config.yaml
num_hidden_layers: 14
hidden_size: 256
norm_eps: 1e-06
init_std_down: 0.0
train_tokens: 529100000
Each number is 500 + 50 x the weight over its row's rms, rounded and kept within 0 to 999. Layers, rows and columns count from 0. Numbers have three digits each. The size before them is the row's rms in percent of the matrix's.

# layer 6 MLP down (transposed), 320x256, rms 0.046, rows 2-138, columns 128-159
101:546434409612423582565512519506468447444567481549573490568401507473458543532543462452539528548457
101:479485446524511686499353515425587598465438513499540523571529547402526515516506448478484506475533
099:515436475513511512603468532497502506450535528506503512485486481491435581487527539438557510421501
103:480519504512591546486339460546488510550537441446610533452459527550534561507564547562513560466458
100:446534522521583540483501511511455558436486438516519490433481493521558475407471519445477558491446
097:554510444498484565471347493539462503504534517484460447506422457446448573493523587437422426561568
094:497545462503514509438534535473396397492553434488421606489535444432520513608492483506415490524537
102:635503463486521505511452578428502546450524586530585433532499548541436436426559575520463482513536
101:559449434534479439572428419521525537508516474440458608554439440493455499580510463613492485516499
103:501619544459526469484523428547481421480474527533598581472422493437538517546424474419517485471488
096:489550496521422441565633531501488553537475423389443489453534501509586534480527481465542578590495
095:460455494526438510532506516603610650546440427481521531451495449485422420510488494486580516483570
105:511476462511506471561580550419428505455473563635550490481543499484512459502441475545526450560530
105:517580559521633379584649448464463459478376467642557497571435505500426430478540476505503434515545
103:398507480559453512533534489482493521465583483556466515485538539461474400587582422479556502492534
106:532530513497460470492514483544527525577533479541497560417608574473564435539471522462502500482618
095:516508462615443500524541483531537536593494589505411530475467488452435571561424528440515505570492
091:506497594404526466492295452501533445487545462489561477507376490431470455569510541544528516461543
105:481553456476390528469493486543487542441438531498550445522530503555505470554462487495450415481512
107:466476428545455489407498458476461576460505516412577653564510575454555546577398398459568509497511
104:493579559475544426462543407480588412483485393500518409443475553414504529554528469476524441422486
093:473479474466499407499387465480453416616448444589450412481433582543516562561531529587436480487425
103:494494588494504495410559501477592489547581492543486495427501488454555553480405592489474508549549
095:409525449405450500532572520520491494429500468512485483629528468443472545458486459517452483486572
106:422432488507345489554488482474538541534490482414416496405537459442504530514539573549562464515455
094:593492568440343459451521530471481403531528523463627497493494512553580590533588493522529499507512
102:496500577508518518526438460534481543573428394636541509447499569600548489534491486532450422508488
095:467510586545541445475457580519537541496560438440486402469349496500533516480570463545491511503484
104:505504515470487527489487393518434552440514579491472494457529497426477438492591439518507502547595
098:521413491539472504464332550520520569499418483510472514474487492505489511616471401475582499537453
105:513394471608487470550512448500527511525554529531521402489491465484472460501405481475530585445478
094:512400442523504526438449513506518558371501424453501481508503577560518504528468500545451519536483
101:551439472586526466531498453470528529515452522501497452517490496409552488560449527491539419476522
103:420531503564431490503535416548373452463501560485503551555455456525508551531611507496517527485540
100:511466566464523523427552468517490583509589462514487509518491466535474435485570508541517448464415
104:574503423504561444481476443462607497508505540558484401419516491509495621530511416439556421485484
094:418442506546500569526669542510512494428562572470517479486594533515528448461427509486453506463495
105:458548476451464531537663460567490470505412527497541506486597589432482545460492425501510528420463
097:438464447411549540429557515506543493507531472445456612437516480496498448444593558637514587524542
095:541518483476521535540350511441409507494463585438544416479479494527517563615527463446481444475516
103:569408489499477422494504519470528443445505449426401505465623500484497494541507444569557543488528
101:534398459564468504474350473561512603499512593506539425515493630596514556441442441475532545556476
100:561416499504462496505527574499542487535495456512419579445527472540547512499491480458491505497549
099:517515481445479495544473481616604547575402549485498525460459494558468495578546472470455537392520
097:448555487544485518534520520436460558485501482514470527560546571528501481502526552470479607548511
100:485526631611541607574353501556438573468478394494573405540522495553534548578479463497552533460519
105:480537466501596329447538539517491409490550578451526516540526483487461537539493508440510451503515
099:489446442444505590504545427489461558527545431523443441494545489465413515530431506450512568395445
105:463483479499421434526324575538509471472575509533531450563577444484474496446493482474538524485529
100:503475565551535465495617496518458497500560477437417416403555506434405506543568453504515517493456
104:479406474526467556521558485505501504497472496491542497503488504505502519560543465490454514477440
104:493521578474575534495610504493514369526480527470489526456536456507641488484482523483508479488580
099:459420484560514506491537488440515509486468436462437519445587461465482447566409521458482491544515
110:513485559520504534301362473436488472497494533460495489431606514485459552553572512563510499543497
103:574466488398513423599467511436547440493432501608416586562438499454501468472531470482520428593518
108:528510464477457553557518495380581550502469558460495459518522470427482465478513506547487510533543
099:525456593536556444592534495531396461583541594473490438548518530559446436459624557551552463590547
100:443498544504415541566456560464545519478508500427476520360489554572577516552528428560486579546492
097:483443619554457559552313533427472480533474561438536533438444436524639588508516465560485627570556
104:590472471455534502539477444502560440464508512475451533530503491467533492532520516524524565429436
100:489495505574496551494470446594420400500435482510649516464432512476510563538433557534462521549507
103:552546471483529496420449533545453493555473428408546573544473508551528548451510472538407434531538
102:388570590520454569545498461489388519416453517449407415464525453485545490536568394489418416472508
100:388555533483469472462499499457561451487549506529376466608590450449482402491512600478421456464568
098:511560492414511480552518463639496449515516564511598445555489515571576552433458447518407496512549
102:387480507486457636512477595489419497485439508441444477451489446467577584404519460506490489426484
098:504468559550428473436598503433516447559520539402461479543577531462534509480470472535455491444527
104:546405513545559616454471541479524435485571527465450477455537509551405429441516590515473475418533
102:440426473492492414523500505511447499515514428453445415437424454470467460561468437505601608513528
098:524534538394508490529432555491639446516500576488533470536539561458465563464525621561511543510505
098:576565569452489497448450472480421495599497503512419409495475516432448474513542536560465412507588
098:490520495501500377446510491500560401553509400307455484473549492574432491534520393542510513529582
091:561505406411450432449578532470411450562431532481437500417523455478512516496475435500506499559432
100:428531492500498577446351539553509494578464534498512549426591547486491431487391511539580538449511
108:520438474518501586440427599493533490525539596420542488607481559524496527507496507437555520441503
097:428578653463484529486440414584563491529490418532514465550432361432550500522463576416529502428499
098:427450602522476500492385521468503546462470461600526598533456522480471544568563505515473581451460
104:548493488474552555519424528596419468444468524480609486689490506502477523616466478499535514520486
102:568456541568486462480583472502440562484472428519495447455513533541468566540517552480483531483425
094:481451415513502560588691502520509522514509375504478463419596487476504479515403425579421591590482
102:561438452521463578581523464490532492513497543506548541455592455462466499430546468522522559543491
101:363483458411593459476606503522528445469562564450518502490524504481455489479475532577452440439525
089:433463454458422487433445461581513472542503517502429440467448442570494434491537515509537406582483
094:455615543520533493537631553509445516448569539436575559551584476461432506518439541517453487470539
100:508526543527540502420523456600537568505509516498512570512531463492535467531558557529607516549513
104:443512460379506514491451487504484465492508423573516575398502394524396517423499446559493491433426
105:527503509504603529447598490441453461490545453574502456475469551505450469398388523477483455539498
094:566505529524468535451447505495330525532479482499617455568534481462475512466525467558565499560551
099:521515442472500424477432536491492606491514510553521526457521493446404461521442505576510480535461
094:485509525579541515530646526364508379544478559586501452471478540445495479558517567526527484493535
098:530520504435534438581478456451563543482463535601576431476471551492483530390510503463515490488423
102:487465501488403579514494447503564574589456538455439521543450373545464419449464500439516463496465
104:471472481548513507463484485526537464465505421540494524574492406504573511478528522565491522543566
095:451501491487507498516491487509481454423467491487554473458502577583462439459440484483475563533447
100:502513469490494458533543557485541568471554501508487498505557584518415421509550547501505557506561
093:512547533481439577537543532492564507440593470504410493545574504506512478583502509469580467571502
101:616491515471499395465486447449464539450503494411556495541554452612408558405473366495553542497486
093:581527471489521567625366563540496512485528521469536390396415409548508528453482541591531499433487
107:487540634475362600465575420496538562474458505408448472502583510459475525449566577520556516489538
099:467448504446455508509396517557484451471529503564590563463495476528440562494459383420515527510587
102:530465478518507486533298508429575509500518531452473539541477496548496514491463566511444534436567
096:587505473570480378494573482415409500462573465374517472527450525491502555505567517522555422581431
094:492445518465516483536470556455460495499421603435458502472477431514561540501536369500514535459438
103:494519478400556469477416444537446435435411567504546499546560531562539504543468569594478479542551
104:478515501474498496617604509542590509524471484462517454475541510464479491535567504562484508587573
100:629503519452478501460573481507436492546495503543546547575514482522526571471490593548465438439460
095:628475547429485553525372516480455516447449523506555513449467556608458460489490468517577458478462
100:447506457557571545536547474451439464535410514490527593467539477471594493530388476441493476428469
102:495487506581440521452526447494443480488443516430572450514511471512455477514530390603478460491578
098:453461506512527534614566463475569478507437467552577474521551488513583550570464594446513489451458
102:548438528514424550486538453530473525390474462459465496535536489444581501577381510558446481493480
100:406504417425442378507589570518419517454548423462473528499500482566565431542517573547452461498570
105:508439478467552623580545516502516444466502490478473539512592452539442470518510530542520442446498
107:444540565495512528440534526474467534497533578470425584551533527402577451568496497585510539481464
102:529530564460487451553489455553488529498591471541553519633451451526531512517441505470486494559512
103:561545475549552556495480510491373498563520472471551538494475504554477551486487532394488542580444
095:564429501485538552529749422589431469423432528525411627533518491527466415521504530513514461547541
105:565484459485531443411494529500496498484491454419515482534382459404505466541486433453456482494569
107:540518480498454486596490504502576479440508420522467571391486518388506486463398498404446451392456
088:474471504539504507511574413376475428491556572592544483511546543489527443530475493373571530551482
098:568491585527533484526554503536489507433525512523501471542447509444634340447527531529593481630476
101:450457438484543567535410423492457518521544465441544548447530517526421531419427501509504516572480
097:573531424448539401527572486484396470480481475468467397502379611469479461458441482444444580507554
097:598449468590467447587484475475490487510394509530495484489481644503613521509507470418454433484534
104:551531480472429502467306491460454547499500495418549532527506551448487551535503494496531513492454
092:550494537509456455546577465597553484529496549449539515483562490446479548627420457506491473478455
097:427527456419465513548368500550452505482507460474404497576440616534441491510410432485404497527460
097:460558491468552475457566567533431595471475466512449511534479583480538563547487479455456455528550
092:471500536563436441432381452486433476452385498441541490525506449500463531503517559585497511488491
099:474536507468463486444530504512460483501534590497532606369567540555450491491477525466458463513509
111:517524486475450446555574561508516526539454489453517554490501544523454548505505433407541433432543
096:541482576468433392490531533390559432524463386539456491458519528484481400531545438472542548523566
107:440475615529559567506562414492437603543458524481495534543450551543594509476499442559510474539519
101:518493491517397577486433527554484474474381524530490426545537534564526472549549459574362441500519
097:450486607555521540567415507425465461428503446532505476446489451537589460484517524492517649513536
098:438575533517535482480613482531462479473526500561416522466555470405424515443520443551459417587626
095:489457513573497575488361440443471521472504467460546424478490531487533472552470505533521500447550
# layer 6 MLP gate, 320x256, rms 0.0548, rows 3-139, columns 128-159
100:407415565460515522388507545441447424561583522470497507515506564425455541498470542572487473444541
100:495503463398502464441542571562534500483482545488481383517466538533428492439567595560505504468457
105:462462549456593555574526551506511603421483521470530487558525559431515490548473465541523456449463
104:650524506562453420624539563540442470633508471425533471486495533533600532570443542447477545437460
101:486569504631542542477556511521595527541508458537478487486547564534537455487450526543535488563460
094:526418494520523567535566483567517554608540449502417515442495466492632403495535511469499482429524
099:545376511531568453454543547479526613446471475522446520508592493451503467556492512411585515463550
100:587531494459516473449507644500489511500483441466497496480440430459453577525488471567512505509495
113:599530505528573448475602451479573501510522488481548495448461522394546428486366417495501531444452
101:553488546467562506501470454457496396548532461468528526577472542451627469470532603521489488448461
096:491506500539477548519457490559575506434580503385547499543495522440578491543526479456538530507565
104:431560655467528451471512417513460451634574525449501471528497500531454452539495602580533502536408
096:524462450468549463465575510445466379491523564456468480707444471519467520523485463649518523518432
099:504481581500563509374506429474571475458473431458447447592499447455564607433473523602409469482548
106:503514479522465564557518476461518487499480471480457499603504477488611509462457392611497494523513
097:456584422618534439527485523449519545516516525522509536566450479477468515476508452638470496538536
099:466455413600537508505413544474484532487462542464444570400614529533507527442514412501480534524481
104:602535510543511492464530392455584458432456492513569486467554509568513444518493545584451504436561
096:540523551537445522408522467535420498465536518493380550465509549441534546457482519559444473492493
102:443446580451540457493484602503497430426412525486474529479469537424592498506470472487518593495501
105:480567462483450418512513493556516487512535465506330573533496601502571469471536602497556546549449
104:520525503603520460536550587514548502502519507330478532558519536510582402605425486533574529475467
095:471503522567476416462551567492506469536538520433449475437411442599473533540485424493552495507590
108:534488571615542459491498528498558409549538468523433563560511511516574510496591436590484517563527
092:526550536471449546466496407445485481590581518347519456548535515561532436527448442452558563483509
100:443500521419558510513591553443461475482625501491466436486497537489400482519505520488388632432411
095:507435467490565422442529434469504453402499518470453516371512543572599484580485472575429538497551
102:490540473550494549499529542586489486518459432467539553443545489486440526567446371473468590509555
094:506488499426515571500520553541531473518479487506507658526638534476521523530548551469463438533543
106:513561452479444532465521516546491506502494561478495536514500586385386495436507581553434579463552
096:458528564473460453409564478564546466474557467433501488478592467466444539467430513514466457437542
092:529497479479581454423536490347571439492508458519448477540562515458492452447499523430483508535446
105:453534473470526513540547518560525518481536398568426504529557484491549479522526490514521508403574
101:385538571520506437555536559495527554511471580463495486467466474565553405453623503574449467510487
100:598534548466465527500548457483403473477524540527531479509499446548399557543486632479521570499458
094:472530469425497388474508586412484538413442586495453568581530509541508529501492473478500435526473
099:466455379485510508474527550484452524596526567452536543501604521454403498492481517449546464415474
097:465450531503588549405566543435489464516528560459500551554480466476511542535528501407516574539442
103:467479457500487326501609556494530487478490498488483616478528482494607463534478528508495455527548
098:462464529422473493508644601538416496498496456424424514442460436487505510497431516486502531489500
104:445353449475497468501515443501537510475512500368548489499536508519543508519465496521437457519538
097:428575453645564521481546476537553413501508536496490449509536514552407458455409459459553519484451
092:520501540587475434515653548465482507565393494484547435552589526562448529460486441532546519543445
098:495486536617468463477531479520500395525529509547591509520517580536528534411485449547559561507544
096:555447513512447382461527484492586465446441523454484462453480469544434418469537433476475579541500
096:497564482446584513524541576546473457528504510464485508495502580529579536490485531570438455460517
097:448471542537431495461425512486477486523495442556485427635481567542507436550411418450547478447444
102:562511426531475348608536457471486487529573583518485494462475521467495502478415574607453488535487
100:538540466466546496468540540465467449473475487474495520504488447554518532425428551542522479552535
095:439483563481504526536510470526469560440531492480540579578573514539502480502509518498660508460507
098:427607447545495475491511464447487482509411529455612555529464463439596441427532503443452501535545
100:423544600425549458479529483540569441497503515551433433522499511623516489426446531581536439487545
105:476511516592540535530530530537431433458460535504352520527473529505541565455541472586512531524455
098:512563426546430491440458473498555408534499506519375508510534521479603528513493515531524457409424
101:510531521448461488513513498461523514435464460604512487432451445532523522423461481511490603609445
099:524581487526555468433504531460480486504559520413439456514463465514437360537494438532500603498468
109:410451472504431398488499440475499551608508505439460547489497490450531442436479455614624413533464
109:520516502582539494490531531508560482434527513500453546511546484393436509553523482501500503545408
103:491486513468482534439559458415529483452476459435436485569575457482546546496462550582500439486522
103:501564513476515519504569491579553405580529465540502488498499567567473431449494504480524530486453
099:545446633435540580504552530558512530506478487487539480580526497602480422567560491503535509476497
099:504531497461569512462567556489518436538559571521477504483544522596503512432495482528547435452557
102:459565416433503549473524487530525516591451376624484477484507512588471612446540485450573507356448
100:502502465388448492553488472490583519464522481460573458494564554515554518521362600562558476459493
101:576542505527506518453606536532483403409502462498339540475605551554483439507416509553417551502490
099:491493608468560506469506439500480499438509490503518472574423538503499537417496401509408487527382
098:479495436480502517447516566395570454538424433567398469466449579444476520490433509585551464423512
098:548525463551510518396532533475550479449528454544469442472529460473619496557528518452568536505431
096:507519447477499462445548475450460474515492428445483451553453573625613443537602440523569460493540
099:493410571499444463432505485479487454499497500489518561483495460547530512509503440482495519530453
100:487466433471562555462537544477463537456499494543451532599470527505597562535571497534442522496473
089:540395605442453481451512482532546391395595547444435498619486531548541514449453446419443521457450
102:539569529503495600514459547522491524497542523498579494482607528442488512565524586509557455476386
102:438585468522461458490528501466529510524540528439482490493533486487457436466477439491459557484534
106:609547486495451532460544533520461479528441500515427556496469491462499423528442453508459537487496
106:617463483480561440444552439546514489554499495413535569463430452454472452579579495533411491496605
104:424442492483526469578515448428541506477467534537432589504520472508668519469474449529514379512480
097:495557538494472482493543555458540503547495446535535490570510592517462475433513445492550529393562
098:481591521463468533487477520484493483463444549523575488490494474491548508509434441510547500535398
105:517507489480521501489472450424514515531497506425480541520531556507377509394427467573482454551624
103:428482520501465582499559462530560507543541524497487594549509437474506498503475553489610437536584
090:500459521539504470481535589606491473568536473514576498550512508538456517555544499565525565559531
105:489492414514553528507476566577433516571465526461543506596514478482384521469484495485524506518465
103:513400519550574620461532467438494443532515578476488575506484406518510414512435499563527514474438
093:561500509612604530447532488523457528452515410496443560524520485411552544544439477501476485524430
099:451417514585568472506525477476520472523446529387530480487479463484521516498530471527425534571504
094:546473476522527458470541491529558520442542489496495523620567563469580569465491455518437461492551
099:517549552501513456444585494435485534554485665531557483496488451569389529505390460406526485502485
099:501509448441445525517519580434553607473437496502535486481489539548463540501444534413491515556562
101:608444487480554507553560440439499525530567442542491494496447399453467494473462528463500424449529
097:563494425524477392458514468510497426515531508523482539430532505477538553504520499594430465495545
104:426547502527513461531479540539609487560530574433406471545573512549447508496546531570481493571514
101:386525538441511619422544404448452575393467511491542514520465461518549532507530505480511447537472
096:616472479479511459449518490450501506550534560480411493576485680537504494576506466553524502523450
096:576455467440504356524502506461519494577553484575534544588489509498554536380534502460505489426507
102:457576552565546471441506472426492535523525480494571517485493595428554497508500500455551549446408
101:515515535504460445490530405463435552525536572497475572504553484442650517522448548491534505469409
102:554452587513506415411557515521503505506505441506525519465489506453539560482527512593579507492579
093:504455563513471503418590580442531422526484432477457525526524533452531477514424561502456504586565
097:583535477493549470537625508515578533622563467473386531457480501417517484509591523534546483577574
102:470522527576510505505589484542460477495532537526481492612526557607547547513404478501553436541459
097:467568482480492490507497448503536464522392538516420460548483465489563563623418550517467490511512
101:570572567601586518436502540500483542502544488445496527558542523475458439504492434570511531484531
094:468525400478487470478503477469618538497549477419482516434504468429542436532484481570378431495513
100:471536417441544451471561532452567510450465516460539552385575486490530462463427464395480576486493
100:463528609501480500446559565536470478564504486504556498504427515568506523491476454482450553471445
106:513464435500526474550557538478528451505477490552418649483529480521509560464465490505478496473515
101:463399567467579521554557418444597407532499544450494527459524508553529537502492534584525425487525
095:409534538479465592496493583475574510569470595480459503483527561402476477467528508478440576442516
106:521529522483477535487548600514502424474529404445475558495499561514554460450543473503480484586492
100:485441472521538452486525499476490514448549422551488471574532532436474477408482374517546446521538
105:578515520541469513477535602461504498540514537448396517565473524531552455521548519508414571439478
107:473509579521494562452506588553476543561482511446504538454527610380434396514459505636488580559486
104:524525545534461467462550474524578466513563518462508544424450477408563471510516489471434566566513
105:542458479472505438462528505534490504507480577530430518444450442405523486457431432514467481478378
093:460537404547468477457477582599469492485464493504506571529532479553418526535579529488547472475524
101:530487479436481444511581430466476479542436553500459544489514522552526489453479624477488442489439
105:501419541524517429561507457590583408480583469423426540419577492496455411473430576576503532543516
100:553444518468487410518656485468445446521538425491495567515528520472548515489454505432545494464419
111:515457470547493468478539530508460438482448485516410545440519526508513457488456463517468485549393
100:440498506480548425486518566550535354580577565457514506516538545469520491429486553490498546586487
099:489458450520451544413543554589507556418508502494520556594553407453473431528536479511591577379538
095:475606490484478548438517495508477473481548519481522513551534352565509490487413563560595482446455
103:458500560454554481564561459520486369482407550418447503485456442527518454530432524487519565486450
109:556522582488535499422527590518507476434475508451441432496513477382496397498537522624459500522473
096:522539465494485491509521528456467525506502519422513521435465444451447454475518510524419490634511
096:500564570619407462475523479365557541545579525503441507577557566520538484408515555519471568484510
099:606480520528527518524465412473536481499504436542486563434573403452497529487381459481566517507439
098:421461476466517503562429492496479584470455503515470460613493550462412440505438441545583478442506
106:574469478543475448557544574545573536564541548511440572442459431532540430510504455548409471672528
096:506548546441510450451515518487547480517537485412618481547447517444561417546481548603458463517457
103:420557579523520505448551456502523475586531515507452614496501564530467499493432356489549551500445
104:467485412516481494412492542531596501457605573498435499482517506414571511440484582498501536576532
099:465509540456461464513484568546436509556479570500530551576447537508486542559471469606525473473462
111:492517581474518461507501561544610434517439554507509493563558584505497396429532525497539488454610
102:484476585466522553531562485499637527450564434412514555526454488453423466454510436609424562478570
093:506572510424545540517460593494528567509513497488474440429448493528449537371496510599492519511539
# layer 6 MLP up, 320x256, rms 0.0541, rows 3-139, columns 128-159
099:398509546610504462485527502494550484456504542412451465477533543505473592563426502486451594608561
097:434479438441446497573498478494419579482455535469503484458520530441480557566542371450441563469612
105:413558530541445500512488525540482602484456511508490449491462470572527554492558488448582496470555
102:550424471359540467511553465543442597585563499447614488519410521469516429503438426610465434527557
099:455588489573400467518541506530493514509429484476509421531484474451412460561537540487494541560540
094:528520498620489523586450530372484505540486466553569551587577561459496541510417516463494467428478
101:493559523606467526451489470476565603485402592463384527513535527486523457498478491484586477510456
102:536421533461467540598543600484434559638448487583394528513477595540510566486436460471500650524478
101:588518540493528483443457539556475588524488517496498523464528428535469443514554521503559422470499
101:510524513551599567493504560520503488475531561450487477484500524546506469443389522486535514494440
092:470515470526540470571525566491511424433578511483546512475448629471504418403504524496422488562531
100:469484601510492510460541547463457489484518534611540527465516453487497576507567517475486510515475
106:522601559556453546519519494404442439544471483581613546454560451440489548549513425537496526580501
096:450476514561536587560436498536531498478433509491554441518555494439577507526510421499513542471428
102:417457541630564504492502549534444460457443552509502636512428424521453547438557422454513552514498
102:512556538507545489405504477570446475551477566488445502527586517438551403410472562446508529535490
115:472522457624551622498467595448517503486557461458462605482639511553502535438521452506512522630496
102:539488563472469557453489533533432600521443458391590440498555475524567543531505502558479581492489
103:522544541490467505471472482407482553376440472493498494486560522501517535542544480520506483418570
101:495443441442495576468493525461517537522505391451488556541500498534588469411477494423489488437436
099:512544459520530472492503555434463466515455497500359563539537484494413517470481539548455502568504
100:526475478511480531427489520643501476562527550520478547484553547522459508395493485520516552505507
090:569540511500578441490486446514437501467486500578526537508509424467541432573588477532503604460541
100:476404469483503497530474504456565491506470433489504483458423488459468559549484529494490441477514
087:426492520506580472410512517473445563419473503445473528513515483480463526551459494482537509588454
097:488546484506502501454492451534398416463525555495456440544483629533384537513510528490377507552447
098:465492496393663470482586433546511536489646433530433505424430546583578414573458445400462508453557
102:471450595504518452555547448467557535558473404420503525518492506629428513530459513443555547470570
097:475470562446504409417513604407401544534520464413512506502474433482408434411541439551446511498594
104:563445550505518498543447462489527420544527588490505629501580562544515552498438472465497475474528
092:493515364486481497510480551499553438534477550481458432546509483427468409414450566475369471539462
098:422536499542499488497577579621516495485450453456490523558519475554556482569454408495558397592440
101:513512471489427545426545543407506492451473509423513516502553470520485508601527502500603453504467
098:382600547486613553486456541477551546523498601425446617557576533559484479605537538511529470579423
101:512563650573497599459536533566402560424495497513468517503497430475481455510491584503521600480417
099:467515531544431438459552466580561447507505476426565418489533612508519481609488563556474538593532
099:422524446444597495456515421468469504577535410405537490414445550464542499489465550489454357470464
093:468555473435475489474495569573539550563551482538526468568432471508423536473490491400620588437430
102:567533442602536462516506561533351480497438452485510496520451501483505554507514549484432477446486
102:476475483553519546504457557527561396458499592520400511552500503462611514562532533517540533627518
097:415434411422613503489443474577469361485515472541470435419493468424505387449567567549487553520489
097:553527565516547572573490409496488421536558451596489545447545477543590570461408605501549401495532
097:541566525521475442515532571481457447640454609486525462484478456485460474504443471457542528434408
103:420476477518526422522550451514550542437584496432441577452557482587561481567558581478524460520464
103:552426508512399461408491561432515501540619524454518436490568500479460488456494498540467503447511
096:388469502465498396510540504469585523493549588504493500488485474446457510593469458405473507641512
095:540434478487469403429510508541489448487450474442574469488458542430524549433479564505411455545504
107:483445515552458489378493567392519455470492480471485454509510522519488525517525455577539517548416
100:509424509498452532496571497550470552427504581434553471461501428477364505561574522472591486460547
102:550525500472532500499472521522421551462589517601466548532534424540475499504544450477508461431546
102:550539481367455487516513508469452581488557455536494585469486596461381503475534471469524448460501
099:520430398510485553521537503439438551457442465401493468461512564403466445519540393427600472459411
108:483495524484513482500506530479544567470503549493623539461470465473551520525515569515456512424503
096:498483454477459485529498565397546411521480487460484557508483480536422518474438470513425544509501
103:434438464454482564548494544564371404522489576460486469472484551467505510461510559486469461552489
098:529463531450524499555508441497471522507511428456511503492440510546461512495397620444528540513401
101:498506457525552513430529524569501507458552444441429530479485547546606453502489506517379582459478
105:450495425515515512506525435466518488499504519511458489527524449438463485418497524467503489501433
098:409614535499457490478491530461520475486539608532483505558509425410484522504565460456526471499452
098:573479510558474503513541577508505443517482521540614573546519503443485464507484525448531497484463
107:615561535474461529440499535436527467483466489430478512547433474507434472491535615545447559480508
104:457574588556455501536517538514482482447537495513406490433484409502538464532544523468423511514550
101:381558489437391459479460482467497546486493449533446521482491438497441484531499553423605579433493
100:507529494513578518462515412431527471516486446509493527495545495484527431482465522466524416515492
097:461625534477477512558479510492517410489491491418471521468505536504456488424552513549425516531490
105:551519513444500488522558518468450470603546483477407504506545587535517419464547579503467396452616
101:508489577570417501469488496451540484515516450472445465437485448464553496542422536459476545496625
101:477424494510474541506481532548489525364526362458549480529519521379484489450519473543470435492484
101:479491565552479423455455445328494430487581463486485473545448385455484495568523488465538452544562
097:457505576554474499536478531417516506567689538465522485472483542564489514515544526502436449500481
100:562556475441525493483464503454526515452558507500551414462540554427531500568483483477485562539441
092:443480475544529545628543477532574475493514428593500525477527533508523483491497498498468580497463
099:542455598478546459528520433502507524493581519511475443595430539493517429516560547390445552546478
104:487494539471493481497520487522523484544525559512480446586573484602549465473532478440542547449514
100:540597540491467530526490511551475466548553514496521456500484486567585451484477553501513501515511
101:453487524501450484526497450456541547499504530512541505483503452482456519437535464475609494433505
103:532564563506558457557498539457480524479531517519508491506444687474460583400484512510510573465430
099:498542503552386485491443390503585470552506523484465556494490468531580509434603511464461502492524
097:477561477488397468489543479549440469485440557454552528511515552631473476373517529591418495513516
103:539550400438521402469508502524524483437475480440462519549528456437454455510581504521416551519542
105:485474474419451498464539464445533436491538474573463500589468601469482495460526550555545432457417
094:479469500545428478521529564451521503514452469523519503538551513520495510417488562456499520525545
103:476460570501515453492594480461624463455434458465445490461335484479498527484520525460435517478474
099:473553459544408473458540555513502440595448533542490430505534484503533559510579604540464491438609
100:563485422468528489477499542501435471536552495502517526502486390490409539468567555570496492382557
100:505510476470488497562473446505522515464549547471528510532501425460474531487515574508504500503448
091:430514463494517518514494460551501585446547551508546497519498471552513545442548434501503440452675
099:551543510438519574484496549436464493429520533589499500506503522490497507556476450520524526508443
096:431452456503560501433543453514471521528529437551492539486544457544444496530482595470469482494475
097:477558500614488501472463486524465541468540524365508508566415520517519492596449506477472535519602
099:552486502399520503514554463521514574509597563481513558489476464477558495491470546568553511507558
099:466432520531529533436511551517522420505531530550451443575476552480514454554531438461554532619524
099:426471587532439605422523443559447512507502562425488571538557566555530499532561508450530513537433
098:494515454520490493483494605642467428499456499545443503459509463429507519534512489403474595553483
095:476546555581406506497490480543592416506569485529461540467550406558530542471508578560542512528509
097:512543612500496562446496566500460540463434556581548477542456511598592434484488412484467539473523
105:488535491499600484541472472452478586526477578531495506496535458476563618488407514523493538461547
103:504484476514411478508489515420432463586634523501403532454515511497576501582512506546513520446468
097:506423477458455470498518528448524497597538441591482521379463486529532586472470522544499530535660
105:428475543494468513496510534615531508548462591585454484508458526494505537508532532394487491550490
098:565483437458511473530533470459523486479556442425505510399467495476521502568581453555512470584548
095:517559486594464460600504469534538588485548397549501501505453541422457491503465534453483430582513
098:536537559446470485505468578488489491503480475434532486540410416534441486421353676572563468487430
103:533575526566568482450551493493481469520468413447470559525570485512395548427399392500480534465483
100:602467437444533526505466463458508525459444563532544466563560513529531532512504532490479573567581
092:466509533587531605501569509554526517481494410485526540488527472591466533522506456440590567514543
101:466566532575513545441516488468415536509524517466518459494517401440564430486462590549487449507483
101:500571473581403469467482519478515550513546501524589466457495534484505397486494516494557541562492
099:613506513509543459463497408534433515381589492526506459556511516598527509550575448427476532471437
105:588453488461473523566542502510542501458463568543527470513444490540604473574488506478538528425509
100:520551498445370516507490521563539496523529535437541502503534603606567517531505603522529470521414
102:521481468442550572541525543463494507496582490471432449485459510451421538612560525491517484490506
103:517549533525567496494501507519614454440512559596480410608474392471471504447454529600532457558430
103:486505538608460523519474469489525485529437360382462492508504516517611495463430497514583516502439
097:559578545568573446431479492449608600549446461477534531523519385567541525501511596438497558504486
094:416585569451479521548458407459550574478507482523499394459462551512509472480541444458510471408490
106:471480471505513539534477423570580469605438477475447464437478412548566511432473498513507528606467
106:578371514521457487542523452423530518451609436526531506512526551470522498440498512416490507505537
096:558499554598567515425461453472573474509517498475487461466560477471517514475505559556452522581507
108:571476570483566505494491484481564516515446514531556416549484434471595517459588417468589497462417
103:421475451500531487485459541521410516467502502564618478444521526552527509369478580494527516517531
101:564470513504510460465496533484443503503488467549467401491525439594548447544472473480500623400476
095:471517488501630491498522457466525419512472515426526506559536499511603424590433417482513473509576
104:468418523508463453564436498425524472504496454505471463559524444587545463518432459490549552427482
098:597514592496505493527465415516510540570514484508621549508498501519516510403495539460574442587559
097:574499518531478463524482527614451468525601507621463454488527431564519521497568547555468497486581
095:453513493390426472518468440536409440439424514448546510463429632401407537501434411474604495442502
098:519513585437496516502439483472446532429532452491553501478573465606503544433417532447540538457484
098:519485490460530480484478493430575494472499335557559480526495532480520533506474554490451502462377
106:510487553543564484403511421447466491317549549501509470529403534528461548472517433512527473423477
099:475553541442561492538538576504495495549442488495504528464560457546494540514589530593385563526506
101:471446494595509547524434512458566490500528533487545541665501453589553560560481575408542392513489
098:540417411591485521520434509595556510427396560641505579623528495495537556512515527525464561444537
099:571451467486453543577456440522580536530425528463544475515403521499460473520480434433487517470559
101:507505502434440487404406606476543498422541556521538430528447503498585544486463454486402541571461
099:519567566499455492574513441577504444516444511522495457519491477470443553481488547594467568459482
095:384492486579493561425469486569470473456468470566510436467600512496479527587494482474492485448458